From a checkpoint of a small transformer trained on Wikipedia.
Training: a variant of Adam for these matrices, 252M tokens.
Each number is 50 + 15 x the weight over its row's rms, rounded and kept within 0 to 99. Layers, rows and columns count from 0. The size before them is the row's rms in percent of the matrix's.

# layer 5 MLP gate, 320x160, rms 0.0701, rows 244-257, columns 0-79
100:47 48 77 61 52 43 06 60 55 72 59 58 52 09 39 64 55 52 31 52 66 34 52 44 58 50 50 68 55 44 34 55 71 31 59 41 53 38 25 62 37 24 33 36 48 50 73 07 50 32 39 63 63 48 60 51 60 32 29 62 50 46 37 34 52 50 63 57 52 35 49 29 36 65 54 63 44 32 85 48
097:29 57 77 47 67 49 66 49 46 26 42 51 75 46 41 26 40 37 62 49 52 24 59 59 42 53 44 42 81 36 23 29 50 53 72 64 50 24 45 42 16 38 24 61 55 32 71 46 43 51 47 64 80 23 62 60 37 37 41 52 53 49 78 41 33 55 56 49 70 48 68 61 37 60 41 78 26 47 59 33
100:70 81 50 60 44 45 61 30 67 43 01 52 57 58 42 59 64 35 54 47 70 56 59 70 74 55 38 61 36 40 32 64 44 28 35 63 69 40 46 32 12 48 30 56 59 36 38 36 46 51 70 52 54 48 53 80 35 56 42 55 48 39 64 47 53 35 14 38 61 38 51 68 62 54 61 35 42 42 20 68
099:43 57 55 28 68 54 42 39 35 65 33 71 67 68 54 67 47 31 50 45 48 44 61 58 58 57 75 60 36 58 26 25 60 38 50 36 40 43 56 43 58 26 48 56 71 49 74 58 66 80 55 64 41 35 40 87 41 24 42 33 80 59 41 48 49 43 50 47 57 34 55 50 39 54 39 66 71 75 31 63
102:48 74 61 32 79 60 56 64 30 37 48 47 42 43 29 69 48 56 36 69 57 39 35 48 46 45 38 51 72 48 54 36 54 69 56 60 42 50 60 41 49 68 65 45 47 61 55 51 79 53 52 20 45 42 28 49 57 24 17 48 54 36 49 50 83 58 42 70 65 50 29 24 42 80 59 65 46 54 72 24
097:46 37 32 59 43 44 71 61 87 49 51 64 45 61 38 41 34 43 58 61 41 35 42 48 64 57 59 54 69 46 40 36 31 64 68 66 41 32 33 69 51 37 66 53 54 46 63 61 40 61 51 59 41 21 30 34 26 55 84 44 78 51 56 37 26 54 58 63 69 55 60 39 56 42 66 47 49 55 45 39
102:52 45 59 60 39 42 47 41 46 27 35 67 48 32 42 57 40 56 46 49 44 27 52 20 45 25 60 58 28 47 64 46 44 34 58 67 63 51 32 47 34 55 36 59 62 52 71 09 56 74 64 71 47 49 24 61 43 44 39 59 42 59 53 25 34 39 74 61 62 68 33 25 44 39 44 51 24 71 37 67
106:43 39 44 48 53 75 71 52 72 60 50 31 49 42 47 44 40 60 53 47 73 64 00 48 68 55 23 20 25 53 47 52 80 47 21 56 59 66 57 70 44 41 62 46 49 49 38 48 79 52 50 49 75 47 33 11 46 44 69 65 56 40 45 44 34 52 21 51 46 41 50 28 41 62 35 66 37 63 56 49
103:45 32 84 32 40 70 41 72 22 24 40 21 58 33 28 58 53 43 43 70 66 57 24 36 49 51 64 57 62 57 43 49 67 57 49 49 45 44 50 28 51 44 56 21 54 93 74 36 52 77 69 19 33 34 54 35 38 45 50 40 65 29 81 40 46 55 56 60 24 60 53 58 36 48 45 59 23 51 74 63
102:63 38 63 65 41 58 41 44 40 27 37 24 63 45 15 32 21 53 78 70 55 64 33 57 65 29 69 40 61 22 43 26 55 57 50 69 45 39 43 46 22 33 51 20 71 64 55 42 61 41 78 46 36 63 47 55 24 09 65 33 48 66 81 41 76 36 48 36 44 36 61 79 44 58 32 38 35 80 41 67
100:55 38 42 59 67 13 47 46 80 64 57 46 49 69 54 56 43 45 30 59 44 59 56 47 41 56 38 46 38 54 65 79 66 26 62 64 66 82 32 76 65 30 58 71 47 43 41 49 68 75 44 54 46 42 42 52 56 65 30 39 45 63 51 46 58 51 40 59 74 74 48 43 69 35 77 73 54 56 46 54
111:47 45 57 46 24 47 60 39 30 60 55 48 83 32 59 61 64 44 37 74 39 37 34 69 55 16 64 35 62 67 50 38 73 54 66 21 52 33 48 45 48 66 37 64 18 41 67 54 46 52 72 43 36 39 63 34 20 49 46 55 57 24 37 46 65 46 72 50 40 83 39 44 38 32 90 65 53 51 78 61
090:58 25 38 55 51 47 38 15 59 54 54 52 09 54 45 48 35 64 19 46 47 25 50 61 35 60 44 56 43 58 52 17 33 50 54 59 42 41 64 39 36 65 57 51 30 50 58 34 72 29 35 40 46 37 53 46 73 36 65 47 58 48 45 48 67 66 28 49 50 50 57 66 49 50 46 55 46 47 46 57
099:71 51 49 73 59 91 57 39 58 53 58 41 43 33 51 39 53 55 70 77 48 20 16 54 64 59 08 33 48 46 75 57 40 59 60 64 60 76 30 62 38 76 63 54 36 56 57 28 48 39 60 37 65 51 39 35 62 50 60 53 61 72 48 68 71 57 49 49 75 33 31 46 62 73 43 62 40 41 64 40
# layer 5 MLP up, 320x160, rms 0.0679, rows 244-257, columns 0-79
099:57 53 48 49 50 38 41 76 60 47 71 56 79 49 55 48 59 34 67 32 25 46 42 44 35 47 55 63 73 51 59 54 53 49 43 50 22 42 55 60 54 28 66 74 42 68 28 51 40 28 30 69 36 40 64 42 62 16 35 37 32 59 60 46 26 59 83 28 45 34 56 48 61 57 39 29 79 38 60 25
097:47 82 81 49 43 38 07 53 48 35 69 53 41 61 49 59 28 60 42 21 37 46 70 52 52 63 38 33 28 85 56 66 57 58 28 63 56 22 69 40 60 67 45 54 64 55 54 70 47 54 55 39 37 64 33 44 59 45 53 60 45 35 66 64 32 43 55 73 26 64 41 22 59 45 59 38 55 67 45 53
096:72 38 01 68 67 84 49 52 50 47 25 39 50 66 57 61 43 51 11 59 51 74 36 63 65 81 60 48 28 51 51 75 51 64 50 11 62 60 30 40 37 67 54 42 69 56 54 78 52 60 40 46 32 59 29 14 28 40 50 65 65 26 58 44 58 42 40 52 51 53 60 50 57 37 60 48 67 40 39 52
100:62 53 73 54 45 39 56 31 65 64 77 43 47 20 47 39 32 34 60 41 41 49 29 76 63 30 58 45 38 36 67 66 59 48 57 35 75 55 43 29 22 82 55 47 19 64 39 56 44 13 64 40 45 46 65 46 52 77 61 58 65 25 63 53 51 27 58 65 61 63 41 20 46 31 59 29 22 75 56 46
102:37 30 64 63 59 25 55 46 63 83 48 68 47 41 42 44 43 54 28 41 49 55 44 52 67 52 55 37 69 43 34 45 69 44 17 44 63 50 58 57 62 66 01 70 46 59 77 54 78 44 40 67 39 53 70 72 40 68 54 55 46 40 43 25 45 36 70 50 64 63 58 42 65 49 52 48 48 69 34 39
097:54 48 15 68 54 41 33 60 59 54 32 51 53 54 53 63 51 45 58 30 75 28 48 56 13 54 46 47 80 29 52 57 57 32 72 45 44 53 37 43 42 59 47 46 40 48 66 16 30 22 25 45 55 67 54 64 55 61 29 55 70 50 37 46 49 41 66 43 31 57 72 54 81 37 70 57 76 43 55 49
100:60 44 56 51 80 59 72 51 69 69 40 74 62 59 61 53 37 35 54 52 51 24 47 21 46 60 69 43 51 71 59 40 58 17 21 37 55 58 49 33 41 66 49 49 48 61 56 68 50 27 62 69 81 52 38 32 49 53 65 48 58 41 55 63 50 59 44 43 43 52 61 59 76 53 42 76 59 38 69 56
104:31 58 41 18 64 57 41 70 36 60 67 52 39 61 59 59 50 41 52 44 37 28 34 55 57 37 75 68 46 20 19 56 45 49 45 14 22 73 68 32 44 44 41 70 51 29 54 65 44 54 72 42 49 38 55 44 62 19 59 49 57 53 46 53 31 54 56 44 49 48 22 46 81 60 34 48 27 58 78 57
102:36 72 70 30 33 23 66 82 60 50 37 71 60 34 48 49 34 45 41 40 50 53 42 47 75 50 44 31 53 38 57 53 42 31 68 43 37 47 51 79 51 42 46 63 69 21 30 37 23 51 47 51 60 47 64 59 60 21 57 53 38 62 42 67 53 13 55 46 26 38 50 50 49 53 47 56 39 63 64 45
100:42 58 66 42 54 38 35 36 62 46 44 51 41 59 23 63 56 53 61 63 26 57 37 39 43 37 77 62 43 67 34 59 41 46 55 46 53 31 44 25 52 61 58 77 62 78 58 56 37 63 47 49 14 54 45 53 55 54 64 68 18 79 46 54 64 69 41 29 56 43 53 76 48 28 67 32 71 45 12 63
106:33 48 66 39 37 55 46 36 35 52 40 57 63 30 25 57 08 53 46 41 27 49 40 55 48 56 45 66 61 40 53 32 27 35 51 81 44 45 66 54 58 26 49 19 60 41 46 17 73 39 55 50 55 20 23 44 42 61 60 67 52 69 52 26 27 56 43 80 78 66 71 54 47 46 75 60 29 74 36 63
105:58 43 67 60 67 64 51 49 27 34 55 22 28 67 31 73 48 28 55 58 56 29 47 46 31 42 64 28 42 59 44 26 36 36 61 41 48 45 64 45 28 58 46 67 59 36 62 32 55 48 65 68 50 44 50 57 66 26 78 72 63 47 34 60 44 47 43 48 55 54 45 67 59 79 38 75 56 47 52 43
092:78 40 54 12 39 68 79 48 66 73 23 50 72 42 49 48 39 50 44 42 41 31 44 44 37 58 57 45 38 84 52 42 27 69 37 35 54 42 49 46 42 79 56 41 26 91 51 34 66 64 26 25 53 36 49 53 42 70 64 54 57 46 65 56 34 48 48 42 35 44 40 66 48 35 53 56 40 47 48 81
102:54 24 55 53 53 51 69 70 45 55 41 62 55 33 63 38 49 50 31 61 72 44 52 68 27 52 57 55 66 40 69 28 78 67 50 48 43 77 48 67 31 67 54 16 43 65 61 45 42 57 59 72 24 64 55 82 51 80 22 19 63 51 48 74 46 54 28 64 54 17 14 44 50 31 72 22 63 51 55 53
# layer 5 MLP down (transposed), 320x160, rms 0.0833, rows 244-256, columns 0-79
101:54 65 60 61 33 85 57 53 29 37 14 46 28 50 32 36 57 57 44 45 40 52 67 46 19 56 55 29 79 53 56 37 65 44 38 27 22 60 31 60 55 62 83 36 59 53 21 70 57 34 29 39 45 38 46 47 36 56 62 63 37 39 62 46 47 47 56 45 43 67 72 57 56 34 75 25 50 37 47 37
092:53 59 71 48 48 43 35 41 33 42 30 79 69 38 21 56 57 58 34 46 57 33 14 33 60 49 59 19 59 40 57 60 37 51 61 53 46 60 53 65 38 54 83 60 59 31 75 40 40 56 44 63 84 56 34 35 54 30 29 44 33 48 54 31 52 47 39 52 79 49 44 62 42 69 42 55 51 69 26 29
099:49 44 52 28 49 32 40 49 55 45 73 63 61 50 43 64 56 46 60 79 47 66 31 41 57 69 84 57 57 51 33 73 65 39 46 50 54 69 49 32 58 35 22 52 45 61 61 63 76 35 32 67 50 53 41 59 37 44 32 29 49 69 31 55 43 41 46 29 51 33 34 47 53 49 43 35 62 32 44 42
098:67 44 62 39 53 36 36 51 75 66 47 61 56 59 66 58 44 63 42 78 48 54 63 42 68 39 63 59 40 63 44 36 40 60 42 56 61 37 74 50 54 40 42 38 60 39 34 67 43 74 49 33 48 64 45 82 53 36 49 18 57 66 44 62 67 58 57 66 51 58 31 48 49 61 73 52 56 48 68 38
100:47 46 41 45 45 50 51 34 54 52 48 51 76 84 56 36 54 34 68 44 72 60 65 50 25 36 69 52 35 69 44 65 50 58 46 76 41 29 42 32 70 47 50 48 59 31 56 47 43 62 54 37 39 44 38 46 51 49 59 67 45 60 29 48 38 59 46 33 38 48 69 40 40 41 50 25 58 72 56 47
101:57 50 47 69 50 70 08 44 39 55 49 53 38 56 52 47 66 50 42 67 40 22 42 59 45 19 31 37 59 45 46 70 34 51 73 41 29 51 34 31 33 39 57 44 43 32 51 45 54 42 44 46 53 43 54 57 61 75 51 48 84 86 17 65 56 53 62 43 41 46 43 43 65 52 56 46 62 24 40 28
098:59 49 32 72 42 50 60 40 47 81 60 53 45 50 32 55 76 52 30 59 63 60 30 56 47 46 53 23 51 57 28 66 37 38 61 46 52 51 44 99 59 45 40 46 44 41 41 76 38 55 59 24 73 58 43 60 61 62 56 47 45 38 18 51 38 58 48 71 57 34 48 66 51 72 80 58 77 38 56 45
106:41 68 49 64 65 19 59 44 55 60 40 69 53 41 64 55 36 66 50 30 60 78 78 56 37 42 42 63 21 58 60 56 64 50 49 32 62 35 49 40 52 70 34 18 34 25 79 48 56 69 39 70 59 78 56 54 65 65 37 33 51 63 18 49 31 40 27 46 50 39 25 55 69 53 63 53 69 57 62 36
099:77 40 41 57 80 80 39 49 46 38 61 56 50 40 41 39 47 47 48 48 53 24 40 38 57 63 43 44 35 66 31 54 68 50 62 49 49 40 42 24 30 53 39 43 51 41 56 39 51 77 60 64 58 50 40 36 56 53 51 65 58 29 30 28 40 53 49 50 40 72 24 60 39 44 43 51 26 40 60 59
104:61 80 39 72 56 52 72 59 34 64 59 41 54 39 51 16 42 55 29 53 64 55 69 60 73 54 50 49 47 53 55 41 59 55 63 53 47 58 72 62 66 58 37 47 28 67 43 61 62 55 29 46 68 67 60 53 44 35 64 54 66 12 84 60 56 45 64 67 60 48 52 25 64 57 44 70 63 30 64 52
105:64 48 59 62 20 37 40 57 43 60 63 45 34 17 32 66 21 50 48 47 27 63 54 47 74 33 49 51 54 43 60 90 49 37 81 62 29 43 62 40 50 48 37 62 40 64 34 55 49 53 57 47 40 27 42 60 57 52 41 72 37 78 47 43 50 50 47 57 42 61 53 32 71 42 52 59 18 59 27 62
107:53 23 42 32 85 43 47 48 36 58 62 44 74 39 47 60 56 63 79 45 37 47 61 55 61 62 43 38 64 64 25 47 51 64 70 36 52 45 46 40 43 57 44 50 61 53 82 73 51 26 46 45 64 01 69 48 49 40 38 43 32 61 46 67 59 52 48 25 48 51 50 32 47 34 26 40 54 64 51 47
093:44 60 36 50 44 45 23 66 35 36 69 10 40 71 19 82 74 58 51 45 47 51 36 69 47 52 52 71 63 53 59 48 39 65 71 66 32 45 58 51 56 26 48 45 27 48 47 57 58 08 47 44 25 66 48 47 56 43 46 53 58 45 36 45 58 45 63 23 50 51 27 63 67 57 53 65 31 59 32 55